Weights of a small GPT-style language model, trained from scratch on English Wikipedia: a variant of SOAP for these matrices.
Each number is 500 + 40 x the weight over the matrix's rms, rounded and kept within 0 to 999. Layers, rows and columns count from 0. Numbers have three digits each.

# layer 3 attention output, 224x224, rms 0.143, rows 0-62, columns 0-223
452505446489538563475492474465568462460509541509456480448511506484481499501523506488551478488486518442510543487453475599495540476499495529505485511442536536470496487495465501543451531536535493473519551563502490488561468515470509506527511467464514484479520522439488497552469539493516533461451473507429432506541425456489468498550496477557520520567466558480567482466481489459553465489524509564451481441492497415525461555496549520458454568558497548505525500565571455544500476568532474545491561521521474496518468545440550499488512477464442462501457562521512478529460507457436489482508409489505471495522490527544482533398436507494527480527492543500536409511537508443490453510488
517517630533473533518482626536538571549518486513567453468470460555528532521528557566481547517430541530470495582461508444495512548619550603496522462537448521480530438466558490527470533538497532523487475429474483514452488477575487552476522474440525495544486467500553569453519489545414512489554516441511551539524537550482493490456470516486485470475548468509552498538485474570474484532532465513542487446443532571433515432421443452529456534618546452509485420502495495515460454490455546443522469574539522450517421428447434462430478462466426548549492436504532475518536494498454434533529504441454472496473412461504591523513524470521474499548487614547562508488523525508417518506456
539556516510472461512491481445540520472477497486482586487480475545533476507520469486479530512512485539569521502516481472471519519492473517448565491505443487491490534501568492532482530569490470421483407539500480485561516527502593514485514476560466435499495486472519473495495474469450521415553518523482502542462463531473529528509503494489504498518477503487489464517489495481557465452545503402446551460506516555515551402457498466558438472438565513513527489493445454571577475522553487545591560473468521564529461422499494425473475502490491529537518524499503491543503536522473497519487448496570497531550485451521553463463576535523473485503496582529506501527498487421475496523470
504517500481542441497455504526480489490502512554456534505486521510408579527526523415508419439559510496527432495574476542484525514483553562487510482496523499469487498447599483453536520541428476515483512571480494484492494455527465516448438470508554506496540494435525474536535514537489491518431486447460446483492502505477583477502537583490456491455481389502523469462507465485497520523459541525486558449489568490464481431580455463511544556473524472485516577544463520516557508562549496463505520528575509461567463532514511498486568437525453554525519478572462475469473507462493538459506428492500514558512496574546495472541541445500493455513523486539496532530487473489547511510547
502542560520514533521522529509518514464498469462478471483482483541451461484512573504518569433454547494519435444511500513551459538474523427475432494550526451494529519467472516575498524591522476508554501427545508475525522573482525455495572537431544484479520543488473478474449485372508498525455503493498577462513509467515566504499481532505543464451583549481478539496565496475526547584485492428486562418484492522488476510424477551501480487459502540438426538499540435451506530483530478468452418543518583568474500489486511500545499515560459461486528524500517484492503543490401448518527555546466498403471502493478456484525454487508476519535508554522560467543521486484483541480489
515422553498475470564562417466574458429530522435497430523495576510501517478489410477499482505474395515443512472473401476507498508583477477523545457460513423507490552498492464571539519461379497453604529443496515445473518580491462538562571539461541415542540461548489516480503514542515532512537461444479581540492530488467476541518435482452501521497482442514477554487456482555491521547540518475513477443511580473534474439480546486428506524585514589533537429416509567512502519515501513541500488502579486536520510498519546497530505503510487455439476508498516458555495485470483544506443483507510450467483436501497452483490487551521504507560538516545513549579435514520511506430500
493587474548513466486511496501502512512484487482492502409448499537487458549574490534474516523440566507528505566456492473461558519488499533450510530625412479485480561470498414492467442478577564506458458546536519515515414461533468463466571434523553546525515591542505455442529508510547504477502462556499444581432486550550490474458436532544474447518463508468455482505501480488543547456519488491520459498528538515542428504513533590504530462444545539458497544503498553470551473491460527484515490480493507512508542505459542556476483543526461525554518505508544462495434439557425496534503450507491462470526508455491473514522509481472481539447485514493470504509546507521474530487500
383518493491495495442583434497500494493487455556513367419530525448455462490486485567487517535549506501514559542497540468583477484527518472527511535464554421476461444536471511521491468502498444521453558528529543437483544491504467535455482454484490524427598540503449488532477399566490469560489482460493526495564471454521497514511525430498484537496543510545463549522538506505487499541479518506479560462491496558480518543502449550548439512567479481452532523453532493486517466461474530592512517473494490487540481470514459495514542437481545536511481482505451535493557513496462475546467509478459520468539496503490512535433480465499469519545467538507531535513521453491473521530447
492481569481464488551496571551539529505532494479515586476505510525527448452483578535530523501492448557490436438485484508440502477487571459466505503477492505547557488522551519491523536526497555524430500467465368470472527497529474455533498477518566519535506538439499462486447464540485499449535509500494538525556534531546455518517508595542492474491462466584501514487501453496490522458485504497489529495500483474494453512459484488503513494426469464499513507492412486474499468497496524535467481493436550510517505446517512479483491541464506527462513424580482497563518535518448549489545492457593529546454589427526465551562529451474519536512580501455411513597428537516555517516509
400492498516502485507532483450519530528460515503488539486506504542479486596527479451483503528447456557468493486504405436476517514521470493480450509540522499501419465467478496505554564518547472499598456411452511489507541579418484517563543580410414503397510460476521456410477519500491454420520487477499510532503528462472552518481511539474568494571528507547522479475474504562534480480501562442507596545474550493496527530492455538450516526496506548501528455431456471517482472491507541492516485489527505522473520418449473531426522521507498480505458486569568515619533549480499481552427456596474496520541472445546506527532575527528520501599497485482452523534483541528517480569455
491505566505465557494460528595416502469524422545486443534516455524509559574484452476526430533509442473468448514530484436575441534507482483538521478508511537451607442519421476492466469426513489540519519480535578516468532539554493525470573499447518460485523539584461502522575506461513497508529452479497533410527549492522454455507477477501562488485469509441458526519523456588531543507516519501535514428481486550463469520523462529525474504494546553483398522468545504510492463532522478454471489479478444507542432443490478500481489483555548390459573536517427435466489497558527438536514499501598527572485521578525490495514516559500505513515535491504476563432574623476482469523460
462536494480479486499516475441534459489453507473478469417484514495467518501468500512467484512570538547501483427583470525469552414472543544525576459515413443440508503574565407475453485503512533459498499438473508529480537479484466497512550444586493517513536539506496444545491513515535540519507520487482535511464459474472485571510469503546470505566492477525467488475545567475512448489469564455505541496538517473503555517478444469477506515530528506507489559492522551489538501496481489513446477547525427520504524492465466509542498503537492514475516488461475556499526488517525472459481550528493492462507529446520468548484499503535456532504552515506506504504446517564541462481485
440521483594487469490466511575490485514498511521441496516545533504561495484438433524451500454439486471450407454546578444515454522514534459444485454515539487496496497450445599532494446543446544502489527520535520412541489463478474457451523517535508479528469506496547553532527474454461543465497467515448507520577509540511459462601551558512510481528527512465480486559489462559556520539535546490571506524451445536459498504540417537437479453445456540506550510498512446512456569446505448488463537463536587533484482458511502513487504512531565480434488529519565452511490572508506508520491543353497414483524500541503534470483499521525580502559473458451499466544532494465496600515513
554499523547458504488494502481528486564513553566453539435486450539536512526558430526473518454460479568457483512496566474523527529613423403448524502503547476485541505552436548455471492500478543471479535486438553440504430431493475456544491571555447474507532481474571463446432475499512521509517516497506551517535538506466524484517509473459519465527527435465552484517485480535433519522433531488465497523541531500512531474483514458518517519532447506480504480422487512512495501528534498507475474478458469478496513498442496535535542495501531522539519436464500476438602511497461475474509503515462554495464427577524502521434496507437526479595517490537475450472526482422573601565568
496493483528513512416490468515488475496449448420552481485463520540489506461525448497500471512482497561497459515444502427477433596596516476568481507533551536564496536519491530607481532465463561554553505565485529480544404520534512516520539473510555469574478463536502547478440486561556544505528562494457534463576558511536525470428558464526461484431525469523479482535508547544496509510455442470539471451500526509555464456482515524471538501495518501484516478508408472444462482459482517505483459469539479437490529488427528480495462619478425541543472496519488484480474512464447507501531494480535476499483491532533521514520489502484525508547519458443513549583576596481564520507467
521419461532535533531452474544496468517517518498533459478445503522476443421431475412454474534452507472499517494510487538504430458561539534455492477513489476441558605509498522525455510438554477519503562495493580538527507490480510506549519508538451512500450476554486472467486552512481499543530557542480496461512474460489499470468563484455445487535531559460512462550561541560535518556514497559535427487485486579481555507488421511469467464497513481497449402518525485433490393602447566456529511559546429492508490465555458545371502566525570416473506533546454500535492508479444451516507502413547504545487469455537472515475572528505550485526521415551458486496473531535566538463507
488493526533456475475484572460539517461409474535509592585540491563486491442533494454519399536489556482579551482534484430550537412465530527526526550523528511544503505603515449431482435408496447491525515502516484485525507488455537516477541408524418548477452486479447484446533513483536446509448534444502513499530509329496548455518490454597467490519481531539486513478522490538549517447500483540474454433496540520528490508492500542473457517568445545486465522491515548456512522566523555520510425491515503461504569520533469501563477523510487478521494487541496575477504491502502510531464475505478463461536466486497550547446440562518561454556473479455551531543531490456512448575526
522501486508489469490517432466509494514478427455449550460479492522510483463527553497448471476461433566501523503480497532479510429529475581551594469409491503525519478541541468472408490538475483526481582518445541496473452428504506504514503493466401442542522464531504537478479492603503493525453482444505519497466520539433556508544496393426504526591518447540516475516516561563504517534479557473501527444530556531493539564484450451529449536494560504462467443465471453513529525452489470499509544429491524488480555586506548524538509505508514496562547506504429530481514518432494558461456508492474603449420530477543390454517516584528506550467470453530484501458533434402505509492548
526428550514502465501468512526501518523503480431484488498464526528504515479486511489426519461429502541516473535546508509432506486521494504533462496474554544473509526508537571533519525463570551423488495501449491505517505385519469488511464487467534523538476473439521505478497441514513436493485562556499448485518440510536568497451570559515530484492592473488506451449522443472573481462509540474415513524503509481573502447506517453478519457535427463521456443522454466490561505511539532531428410452469543505528444556507471496515515521523500515451478456550522533532509529506507492485526571532554576478455539515426547440430564447446458527562514683558584478489535463471513469505541
503432508463452483472507496509494529505592417527555514556480465509536466502486518514525483536510491534495544534508590461517596372540475375587458497528474527540528510491473472596528495485480400490459477446556486526485501444569518580499492588509568471451490488440511523530448556464523583515546489457557540448511465485490490485496482478451459587496503486463528479497541556457519555481566470581520510478527477511476415501564508516463490563425505530525499448491511508432468567569441509488496499489554544458545515575563499508480540502458502503478481526553539529423426516443431488570402479478485453477488506556491508481446517540561555561499560471446454490434553578466453439558376
535492544512567550429427507482478472482457487460492498492514474477481517528500485526499514499460519495418441517478512494453468486551521476545559390462493474510506525515545460573415513448417543496582469444461540527559550445489415540601563464434571523583507539518404494450501498500577553541494512484525519529537556449539552507484525479546506472551468503431470515505556457528449504524493454522492463445463473527488533469513529508491538571542440456490477495555507474455527524531460488501429575552539584501401514539541457507525543494481445524462493559455469476480558479498514518519513478483518560498536538510468518485498515470479487461460583577453530512557484577448464500426485
453481519481573475480513507479540528535471518490533480474467578587511445567576584512492543504467596513498476425460454503397433457524513437496496477544516506465447530456513548536487482517436452491519498504529528499547508485534492434421545487534563533493481470509521505451522590505441561505465468525479533455500431499514447455476568463503500424471504548460504500502468453552533466452577510547444537514568510510451536494568532566455482490447495532504482462522405513498459425495534535470474507507425486527455556538454402493594484512520496487519527565457512516449463471520526547478462512510516522532509534543470445516447452507507558566545444459432513442558489523478563495434532
468491526533530395483516498498507498524517454563435521565514519511471536465449523494521500477527503511536581469525447565531472579529444474526541504515525458467548558481413485535484533499461539537452543544433447481452544454510473462565455392496549492581527476474478514470459488452481516468478537477437562546564431450520467522487594530525562490460438430549543557499466504499481495541510455502431475475468472482500499463476512419501550497437474495551483425514473492560545531510553502486494514482507578569578452481463523475523471442521544493503521466528500475587465474511516415447495523610527472499471535529473489498457464536490459505462525506466484425540471489487494478514505
487448548483478452435506520445531551536521603497551508521524472504533526515507460507502487531466521543467485521500493494522564534515525445480544538553483455546466549510467467496540507523443518512489550555544532584531573504576494461482479462471485556448478530451467480581551514454437528495579569496431488515454531444520460513483409501476466431488537506530482462512461518517538527535513491428448484516509533466561430436450517533500436564464442450515484475534542525496499549535458580474491483517520409537526443497529523462465413555461497434535508450531485470489502518464438524474447506540527515495488492458539474463468542475511486563535477476527488450462444443483525561511490
525511510465470481468511465443462515493439537462476483508503539501518479493515553531509496469516434511533493457483469539545562517525521539504506476527506498547549578548600467545559521487503467499493495566538460523458460491461505493460604548525486477492539517503519492554428545543471449510550498503470563517502505499537515428454492449494479536520521512499487482454505532410520533572504532581485570487554599454522493468546478493490533484533496567484443544576427441531467425462477454476522545453518523445515495538449409408531494466512453466525517551481458542552445549521473506509532437427494531555528553578539559529623493484447490499511410446482487475513475492462468577467496
512498505493533476543526512573547471460579468541413461486470454484402484534548454436419471471516492543441519517455492468521502550503601484435533476480560449600456532462563514490474453537425451506481543498538485510426474459589433487505542504512552523481476519548485530521513519547438570510502511442497486431494506482397455507504515551490516490453538558514532541437486508492528589440482443485485511479570508496489493448554472383496554491491512487465547492505493560528449468554561530524413555432455470484600575489476545488527565466531449493497439517467499491390534602511529540484551519454558573555460448493497538518520496480438493516494551535376497467511457560481449519462528
474496496462463471568578448480582490523529526546480497499472553515502488469494452472481512519478544529502511553487549521459545448480525558503476535517503572485489535483515454470484478504483507482515523536556515574537443520527470491494457575487565536508474568517558502498497560534512445520525528546561454446441419541470448567533497561495585511476523528443492423483508599459531523476548516471495540428522431463523504521521480427534445425456540444487509468431532509477582524517544361474508483471528437427475546493504508511454453465458462478486461459535500462529554452458527473537493533403493557563516510481468467449436572506486588503541521516475494567497404434528532459482497
508458504563532567511464508534537462462494498487482488437494456488540484489501542491520510572520477479487469494484480555492493533477455462466466610427474522584528547520487542624504528510488486516487486573541491475486473489469443582515416483451573553497512500471526515514483402546563484465476484514486486497476540521500403492521552563478481555536507503514525418502505483541461504500518521559548504480502574471497469505579468491523494459478538483477590442477491494497525539503490505485471519464450506488530467497596517514482503513536552495484526499532545525512383546497410520526485459444564529556443555531449515499472491455516522480507504462477535514495414490448517605380476
511500509465488497523471498471500479501500532428529521524525465417511494499608505500484487514503543461534540530463425499569494522459513612482600510504518513451535494517532424506489510500580503474547495605467480437536492462554505509458471513424558399537441501430510510490469456457436531500511483532449499537504463497451519493474531495516502455536532519465492533425486537477538552493504501535437474499459517545476559437575507521456473533459529467577534509468575478523485447485479481480523478457495490505520463554549558479421467450523498500432539488519440455484489499535460469513525482442535560491494470466528554470505463451516477460539502567463548520470549404544424529486449
497465471478514446458461520489529474473529491464505525517442537550500512497551507549493452460483498468503513507559514509540539494548508532549494476521530491491489474542489450477467440513519510588467479480484525493489481482533457464449454494566521470490504526460517488495571497518502480495427541537520506473479515547460441576527526567509514458470549486489480493470486477519445449492497512487482522582489515536466523497440532484540503461494509481486503450447518542486532586508583531510547496459508532510470457499498554519438417518468495462525544432589466513522484492537583514468589437529470442492512497471506531482448528464510473479557502520459516512459478505556429476557577
494498488452532486505463511448622527530510514568488572470531444493467522477480520511524487536558621518468468532455483574519485376472497527536489453487558498477520504532548559479567482539498319493520505500485524456438522515452466470475531474474494508539552461437477472471505545545514472548452493471559466522404413570507571545518554471526469444460417542472550463430497527484498473459539482480543506496495577489470506548502487431484500566478496511485533493455508432496468526459542534474483515591547485497564458505507410483476485442526553529456515485528511510508488468472456489485472501510487526491523501527552407552477516531492500481540504464489413476572573528483518475562507
508462464471502514530528463550512497491498503512422611475410453531481468412560489498513463536526578505486482590456513505506534432375462532502501501495471487555444488475593547460424480606508473484514480492491494487504528499504494464486532493503461510511522475518534499507444556479440457505521530472475435514501492464455478559548480435484518514561553480531474525521452589427536507540529594473488532495562510522508513477486482448530474510579538525445460480543443470514492520402491478385473529497502516524490544560508500507488447477486411458489569503527484489492512537538524475520581485475516460461484517566482522564518507490519486484452485430525603484601529417519378646458552
502518499503477496542533448451457511469496538520484466466523539523558507491497492487498507455502495513575476441463523563506480511432556519527520470432546541478495506419584502497503532508478537502486510514564473458467595525559460489528499558470473561457512476463499454537448543552492478451482514453447502539473495463547457488531407485447500505485453492503521524510469480546513509546501544484524472514567559425541550522472449544521515520515464552490511449470452562506441519529510541501504464605458494437498493473481543593499480473463541487497499474495527466484503482510433504494415487617471519448548513508391493510415501509499578470538490520492506503632421531546498483500575
487479494448477394441544446529504533517515530545407460462441470450545567512548468513499466473504491494490553577528509508509527428509514481502533525543598515460464508488526496503486421543509554526465600493577525574454528494512440494473559506480479527501537516473507454499469581479443496443459453504489457475461494480494524505492444518435464522469481541563516470493479497538503533604500498569470477499500480389522534489521559539504467523502438525527504474518482523464447577463426492543496478481478554510536513404493510405578414458469510516477528518525455502476583530519572564482460414439528478549521490452548487517465474606545480604509563499530502541519523510455517553540436
553472528468530441501507517507490499410491558527480499561368493536485532469548462519479483470442482616490509418591457537506461501509453490494510499540494436439488494551477448504474493576437475591540509540514477450483502504478548545510483597520557448567474508526497560501525473521508505517449419496505393496503480570518465462537517493461521496498557452529486429553450490453484445495539520527467455576538522543451496508457510567461425521484534520513560457452519489518466449508568480422514471547551442498533456566562530511495453526570429519488546501503474453454462542573464532525485541476462488429496475523481493483477471486522514468412486485499576522466528471470465560479486
543472521534516569516467530411525475460536545499507559514479426489514506496465557449528528547519509497515549468574507593505546507523500453533486507495510480536476515469473466538552515541441546556524472482546489538535442536450527468523450371460491492513485481479452468499510457499495484479416504491457524530494490497491569536459448468538461509529539485547417514521530495480468501504530497519530516497399444492552509527477585558555549554521486467540496552522471471460470482513435472505541495472486478437490463443473533527511517496463462460495483472449460467492461573493453539490467470465465546549531522502479512467513461481459474470466546577541591477573555494484511546423451
498507512513538532429509547570440548518502528472499524493499448514574480503521626482488513487471494491500457498452488492523449464467535540537484478498536510488456470532487533516496440484506540563441483545435475461509533420501487533538456492571493502532492405517466463497498507578430528460487515483518488537533511501572501470446502489456568512498479563517499514511522458544459487513451509501477534516496505528461485533568487471494487471556571498524548512512491527462485422563478522495510543432462486539495450504510496522461494508560534443554489479477550467479429471507487544511429518439497462466511468474529467491441497480539493472468521588534464546569472525600579492462521
468562496573462545490491515472478516501440513515489444506487468427504508456511498510429450529542515519472606553451571528508505483505523474486522491591494571461544540490531493448513531439494533435457541500453562560461494515534546503528567474522525476499533493489572532623504444496448466492523445477462472503460533480503488478463541459458432506501451465424446482516497567507523477499524540547529449557442440520511566532562465479485462523480504502482528521498476461477461421550506437512483512454503538438469487452477455514553497552523464498530541490545485446472531575564571528500483514532528440455555464468544524496535540505465569497466557501505513539549522490510468478447537
470524503447522538578489508423547578553506456473544484532569489571525440526502461465492493486510541502447531487489488545537486515427505527531561486471499539517464446479543456504550492490489454547521533482536539469453578500428462508464467510466590553486513507488538562557484514467499477443451473492480430519560505453477459513541513581541468467493524448497539546473465460484500507488556471449487542467451531480441486532491505441501495496441450497520495478537469522573495536488549519545466503527533493445511480565487493448547515435502511516465543437482444464525476460441588487534486506465474518490494522590444493415484464470531510507548508461586484541494477445477603476485520
506556424460476462507527540475570421516470556493447531366487439541416465575538551500491403423537460446502560559586511432502573451610537562515492530398519524498480469541476469472462511550526517523488596534405503492456508506449515482551487502509399535498522517447494546473503469417507485458498478533450501506487511472471485541479455548489540528559476544519525498519514459524521559503528474542442521522478497557484486507438471467444448472493491518547490552463439470491583473465473488496505453500583508513545519509508477478536521514500527524574558487511511498547462534525467598510522502531479517492504520498470452439485470464521507531544409429525581563504431515442553474464458
542544476522514505444500483481519436498532509456466599525447461505480528504412524522487469548435525486518569553462496516505550526465462552458565509478524473491463526527432552562548500479460431449432478461467406533498535531503522521509564561521435495533486466455548523528527449537564535513564540489495426545497526507404521545511470442458549510588523484467538518494502463439473501530559512443562514521530505487484518494488515488503427503458431551480532466492484487497477593556496505461544495496512562521502529532494465445500517514517454414479469516571488545492514529453520465521498473501422516536461483565534504476558470477474553491494491493496436409500495453482537475509460
482519487488513561434519518480536494535462483487544542514459539513487517500552570480509527512526529543496549475416458510431520464520508425510465508515572503506495543508441517470521457484488543549473539479560525463434496504518474510436531557491500517466492508531523495516451510478474456444481504485494453521548501512471513481525581497561445477435514501500522526540537486477491525527483464453514492462458555533490516466532476577573548508462493499476549433462454434444513519573500504426484505507544549552508520519442467448535532433552484511549527499479513500450526547529557525543515444521545481500453496455432541531541417502440474432532514529458522508472507491530497403602513
514462485504461504485517492544529408530478496481478541454530502461466504511460442450495466492512624493529482543476524483505527594525461488420582522489514437538499446506512526535442519570455504472454485516542554539487514463432471562518519450505493531481504467513518470455517507512491458481517534497488497501499474470519511515494536465488511442496469383474502455500556462499507485577554495525492458526495491480524517493526463453540421445514479511515549531518553456526549503505477482468495558549480498516504493487473492446451504489520535453542502540527495526540491524501507493507488526514487466537486560487448484498580575556497477570539521583502492490445437510453508513528502
521456520502497447502499462478506491572433471392544506523484543443460501472478485561534562489491534482541570467480454399533493501512472496526530518506521494486466501460462614496531449488513513498542481475524476486511510521488527469534513486476515458506468520520476464443477446486466563548492495466504480501514542491492505504504526539505491484522487514480491534516496470540485480439488529454532452492544484517511474484516503491501520478504462511514554460520496485499537511468480517483488517421533528538479567491469439519509522510536509527505549531561514532471518523548496512572526550433552522503467480546561523605477465451589474514498507450420469464557460472469528472522431
490447493518473510483474506535496478476451556486482487553489540532549514446424517510556460550509454518476507494540497517485520470503455591442456506460460435536520441520539438552510499540466598532499498497505494535503553506509520469542566407502426443462455456427481493560447589504515507418506511472555467458479549482412470497498482447516528571514545481485472526537475552527424445489542518400475503488494510505568506508489504452540515445487467542488450523516480573527488521552487463491467540441524468534501507476515544591478493617505478493483488536593503508559503484471490478423460568480490475532495406515457458469444552590467446547524498604496423526411558525582475454463521
449475507510521464473514543530481517482487431500474468556534471499491496526508467541494522482440470494499478463506483448560437522473523527492528438523464526578502491476405483432509558511532502533513482542523528436458414471483480511501524522472450487508485441534478438475498530519594464464529473478534477518548577560542473510496562506437560471481440469493508535525544508519437475455475520434545461581487527441498587537479426428481478554482548520500516498472514548553443540458529456465517530476516539536501475508482523574509591557463513424480499519526518521540521471456487524513521510459548436472457546570524482505513569430543449539485442536545458433477507458531520496517492
551487522452473446466530487468508517480501513533474502474464479499542510456492490474450486513527551498470486553480467471514594508568496523486524511538559472507517522556467524463485498571458455533485568539445473465548488484506465403462497418514408471437555541527493512482569546553484548494480605546491526472526547459553484477507499500493480482536492516576434514484441461505548477542596468425491555490498593483543509511434530504478542465566512456567451489473500589491559506458529452569477447500493555531448558447433502553444548575498492484514472505512452508476566482525448500509539517499419527427409415495512521511525457492520489433473529501520520508464418445547468531499511
462473472456504530475481530451516466572474537487537523537544570470486487516535536566500465518504470525559409487527513519532496447437476542514472542461454561453504517575471460468400479457475576461527493528467547473487475572508543489515549432517481447530548515549452504534498533575520524488490479464521508537426522468495493471482530498527512419502464450463533543505504525441487496533475551474570479556441542417521526451488433486490476512497534437519531436511495451511491514504462490590557488535434428519544468423553539535526480546416501510452433463407537478543478554463541510451497520501557531532485560530472510480521491536473514553461530556499574493447467484488458516484472
528445416563480436482475483469512452452566539538424558440495486497412484578528547504556459438533541501517474488478449561490443446541616411498540525519538494587436523546540581517417542523457531551537530492509465487484550545517545503492464590487481576500532509513490499402454555462470512477450453469448446528519497494529517518517500464451490573531492503505499480459529448524515501522500473532467538580477583477490481528490469462508436554440495548445569547492461493524434483461516559460515543558436547499516477527504455558560455488490528458510498474463461510506430539470540593467530506475496538439454503480488488594538488510438430500515482506510473557483456496575424494438546
488487535441503521450482497530495516458496443488503459478578490522447545447498462484499530537526510506542544536465511526525535456404474546576469435441504554446438520489522476563569543556486482491501474467505515519521471416436577507561458545452512441397511485498515488465424491497496581425505536559481533548495506489542546513499485542498478478479535522537511481491458505553501498508503467525444527446480558476511497565527543503499535491542514477469510532479529499486464501438501503511519509476465455462511512552492551504442482534609566526493491470545562458567487518494427490503543517444471443457435467498482456464502467497434458455462473498541526474533549569469435591533515
576525461406481492507521455489415533450522494530517453479494571490457522503584504496480529545564540485504505504533571571548570455455478512528512486469530510550499494529506507525480433488534562469487535441474454545500491510563525526532476540468508465501502533507455489541478527472451464491451500501547536448478441494517506528516446517459519443481496527505531527522454448502533501558411524551516577475549449462458545560458467456478430448596535527475495474542493413458545556556512488480448519503547487511516521409473542543457506555477530534494414517510484468524540481464456416475545494441500512509505519582483524517488442429482538470547467481496512498555518500503460486571593
511537515528509536512523547489437477434516568505500555458503467544492512564535538488454478439523520473559593485481499516464413483518468535549583510459524400536591446495514551467509494534423501525507455465591405482523514490533503505518454531439503494533511405523424494509512479514427557491494468557472516469513478476508505484533537478499530490500567562556483488584413500538498523517528543476439497517473497493514543566503502502448469476552522505532460575532473522509479580480524497423535511503443554615480447567532511562408485499524474457449412544482470414504517474461536509508503476481531486489472456471466443510448459500512498475517454435559491477488472515524517519481491
520495472534537488495503537503469564538436482465542447475487467513472413469495479510437488495527474457573502498516383597488507509506452509540491456493593485527485478549449476529511506549459537452541503511487436464455557554531493484532572483533498455462477479507532552545490433613515581555502532529439522517558494494550498478464493403496509509515515532442544512450479532508479469430483496433420552398547515470506476488509464528561485521473507647491508511518464522511464575498497442522502458396497476488538522510496503537515571561451540502505518524580470508513493536485465528462533461528525480517478497523454538538543550481432508464490478549507500472479531494504484501578478
585413490456496534507494482432562453453522550479483515498476515510483459528600484453535515534457541458446524446496568446566552494574419543483487520514448531508530504503485546463476482489481430474490563500498429403525481474470496543461495516536460522479551573538491555445467545485422489580471486455571491468550469550556482485567548454511478549526460497467478438472451491490497530460468526588508460494552492494466475474544469516508451528456500500432465501514464487514511512520575563536494496464623439467506497538562492539431466517492466505468479494542441490491492535479508490507460516475450461441540567555514472506534542492465521576420467519494410558517481557523424441445497
511526487569546479466485487578476559503494480507525498496443493503473583497483543489507505517509541494434508537541550465523493462500582438530470468437541510533499502452539549530523514571508530461479515541505528446565420451530486530504497545489519437500518472476509456581452416535526539606488471538466492450497528456497484412537506519568545452481520469516489522483507490539425480522482508474551461528483505439540495540531476525519413513489544444490480521554552474472531484482470484524480505472501467498472531498519560498494497528503523531552422554521455461446534459488421479504494534496515493550490505515498489483534444527525466536534517490534469517479539520484515515519469
505453516474495416596501543529415555553459484539487542507504507434470452553512444492545557508501517567479523389457516498516497532567468590507597537431558562484440551504510553509528518453498552528415421522500523425480500457492386585532507525517536525474494495476455505488495497541512480485427521551473559513433504481429466485535529480489535548541538468518530466517553503475416542481479474532460511532501497525501528575506457465585458509504478490565548512551440451441532492510537507477477525468550568552532536538581465491501526471480485496452466592536585516477545519467401557490500530523562470436489537538519475441499553467535501515536497485533446526508558490536437531543472
448469522530523518501364500513490483487590501497540522457451477448445514458499495430460503485482540484459450471526526519488468402484495471495444581476476452549519446394584468499447486430461602494499480483461513519505557470483513490474542467489598475450544556504484457568549505545480562478491519494492489512559517487544574413463506491489481503575500442459496481520492473520538518555423519536466512526418448592484549499609537567533556577439455563464496518516490476431475425484439518514485511449554479477523537465540462527510547468477487523542543490518537508435486490512558451477513427569496453547475574481503422488451472442508449542394468484482492431558497517578532481533545
464494517503486490531519578500492482485515500508496498541502482523467539456496574442528539491419535489446500469516457501539505476497508546505450470526493559516469545517474562486486504451494534541537484486524575478579476494477492424482631526538462493447531474503495529483537523505478527477491523565530428534535461488560513499541520550494499547527453463519499408432494397525519518498510461453528511495470567527531436542521560483385528483470482610517534499505558425432508452541433496499489453494560427501395494520448480511461455485515592515520460426483495498482516481444463492492542566456529531506492553497477515524485535533481499412523495475559487532506531474475516481532542
464481486556425546571491484496530527544466454470572464438452558501425533465527537538487577547522571482497590573455433544405443565479497521550526491443558484443493525524505470518547533449420461485489529487453472519431572475490557571562517518485512563514459424474459521466479455471502498445516491481442552469434497428518480424469529515479488514500496481446565480468481498482475487508576459501508467494543425482537524477453464489455473435483483516486479498610513560508529532491586501496544464514552476506436487582535546551508532527475585503501563540515451536545484449458554506484498465491491461469501466548490504549446473537490469480526476447559496448496450491460565522411509
485457467433492501468491493500559509452487489584477527460430495490468488423470550461505496559541512481419523530414483521460435513484517470513504551477438489520494550512518526512516467459538503525540540438499512460473532526493508449499504495468547481526559552520538513511546519507465456526486463522529467509521537518423434591501467543501570479552542506507519500462551468518450558482466495555583504494554536510480500490466528489443476462434488461489481493530500506486474495513436561509494500503501437476466509507445437503494546518477510506481471506495449507403522491589527497516504511462478469509455503500527553423492525578527538475595519440538538403512554489463440406557442
558573498484530480510487477459489509464588543440492440445484451489526535527538471487497537508470438522570492537466510446449543428500436480511515535457480481446521579541549478497456523448483437560499447512494463466511539510465500453531508515484511385479507518455531493515528440539518539471454530458542467518553493428452481462599506509522499565540545547555505451472476496550490526530575532465516562527525478508495483636480483467458468452498586555531440455498480498509526501463494495455453514474498521482482529506536571532479486523457531509541471490532502536515483543449516486500526584532526474477468497519513422518464499485519547525463435509471470476441474478447539455463480
480516517495454395544511494453481462529503498519511466494472470548574489551410484534534496473481556527441564403515523488511485517518544505541463471478473573509519592490441424527526549488502449501367520467402477481493479503530566537466539491518453473517527538459451493504495404451493491537463525484480557539500501483529459453456533444450465496472487448459514527518538528502525487569533488484524483521587515506499504525508509520547518529555521527518491433461470502531466485476464572488607471483588538412465490522519514407467443560519466545462494430464500457542433518508527519497542512469461465459501531617508544519514518442517492525454529512518572559559536533509458500478464
563545475551596562526470484505437543490483470505493516506525473496513448491547517466512469439546469525529462457568442436472456482538501444433550483520461512453487503456549481462464499516540435582539565498504520500434512498520502477496567493477532518467499505520531566493470556509484488483431459517492487456544615511479524450526509510413535507521548513468505497496493497518475503480526486532478459462567562564463589492559547524570590517534466523528527495498466558541543466613505489466439450527504417476504557542554431454524469525530478489495550564536600477435508516504443556478503482474470477522416513558440505608483497513462488541506498487450475495525535485462549469541508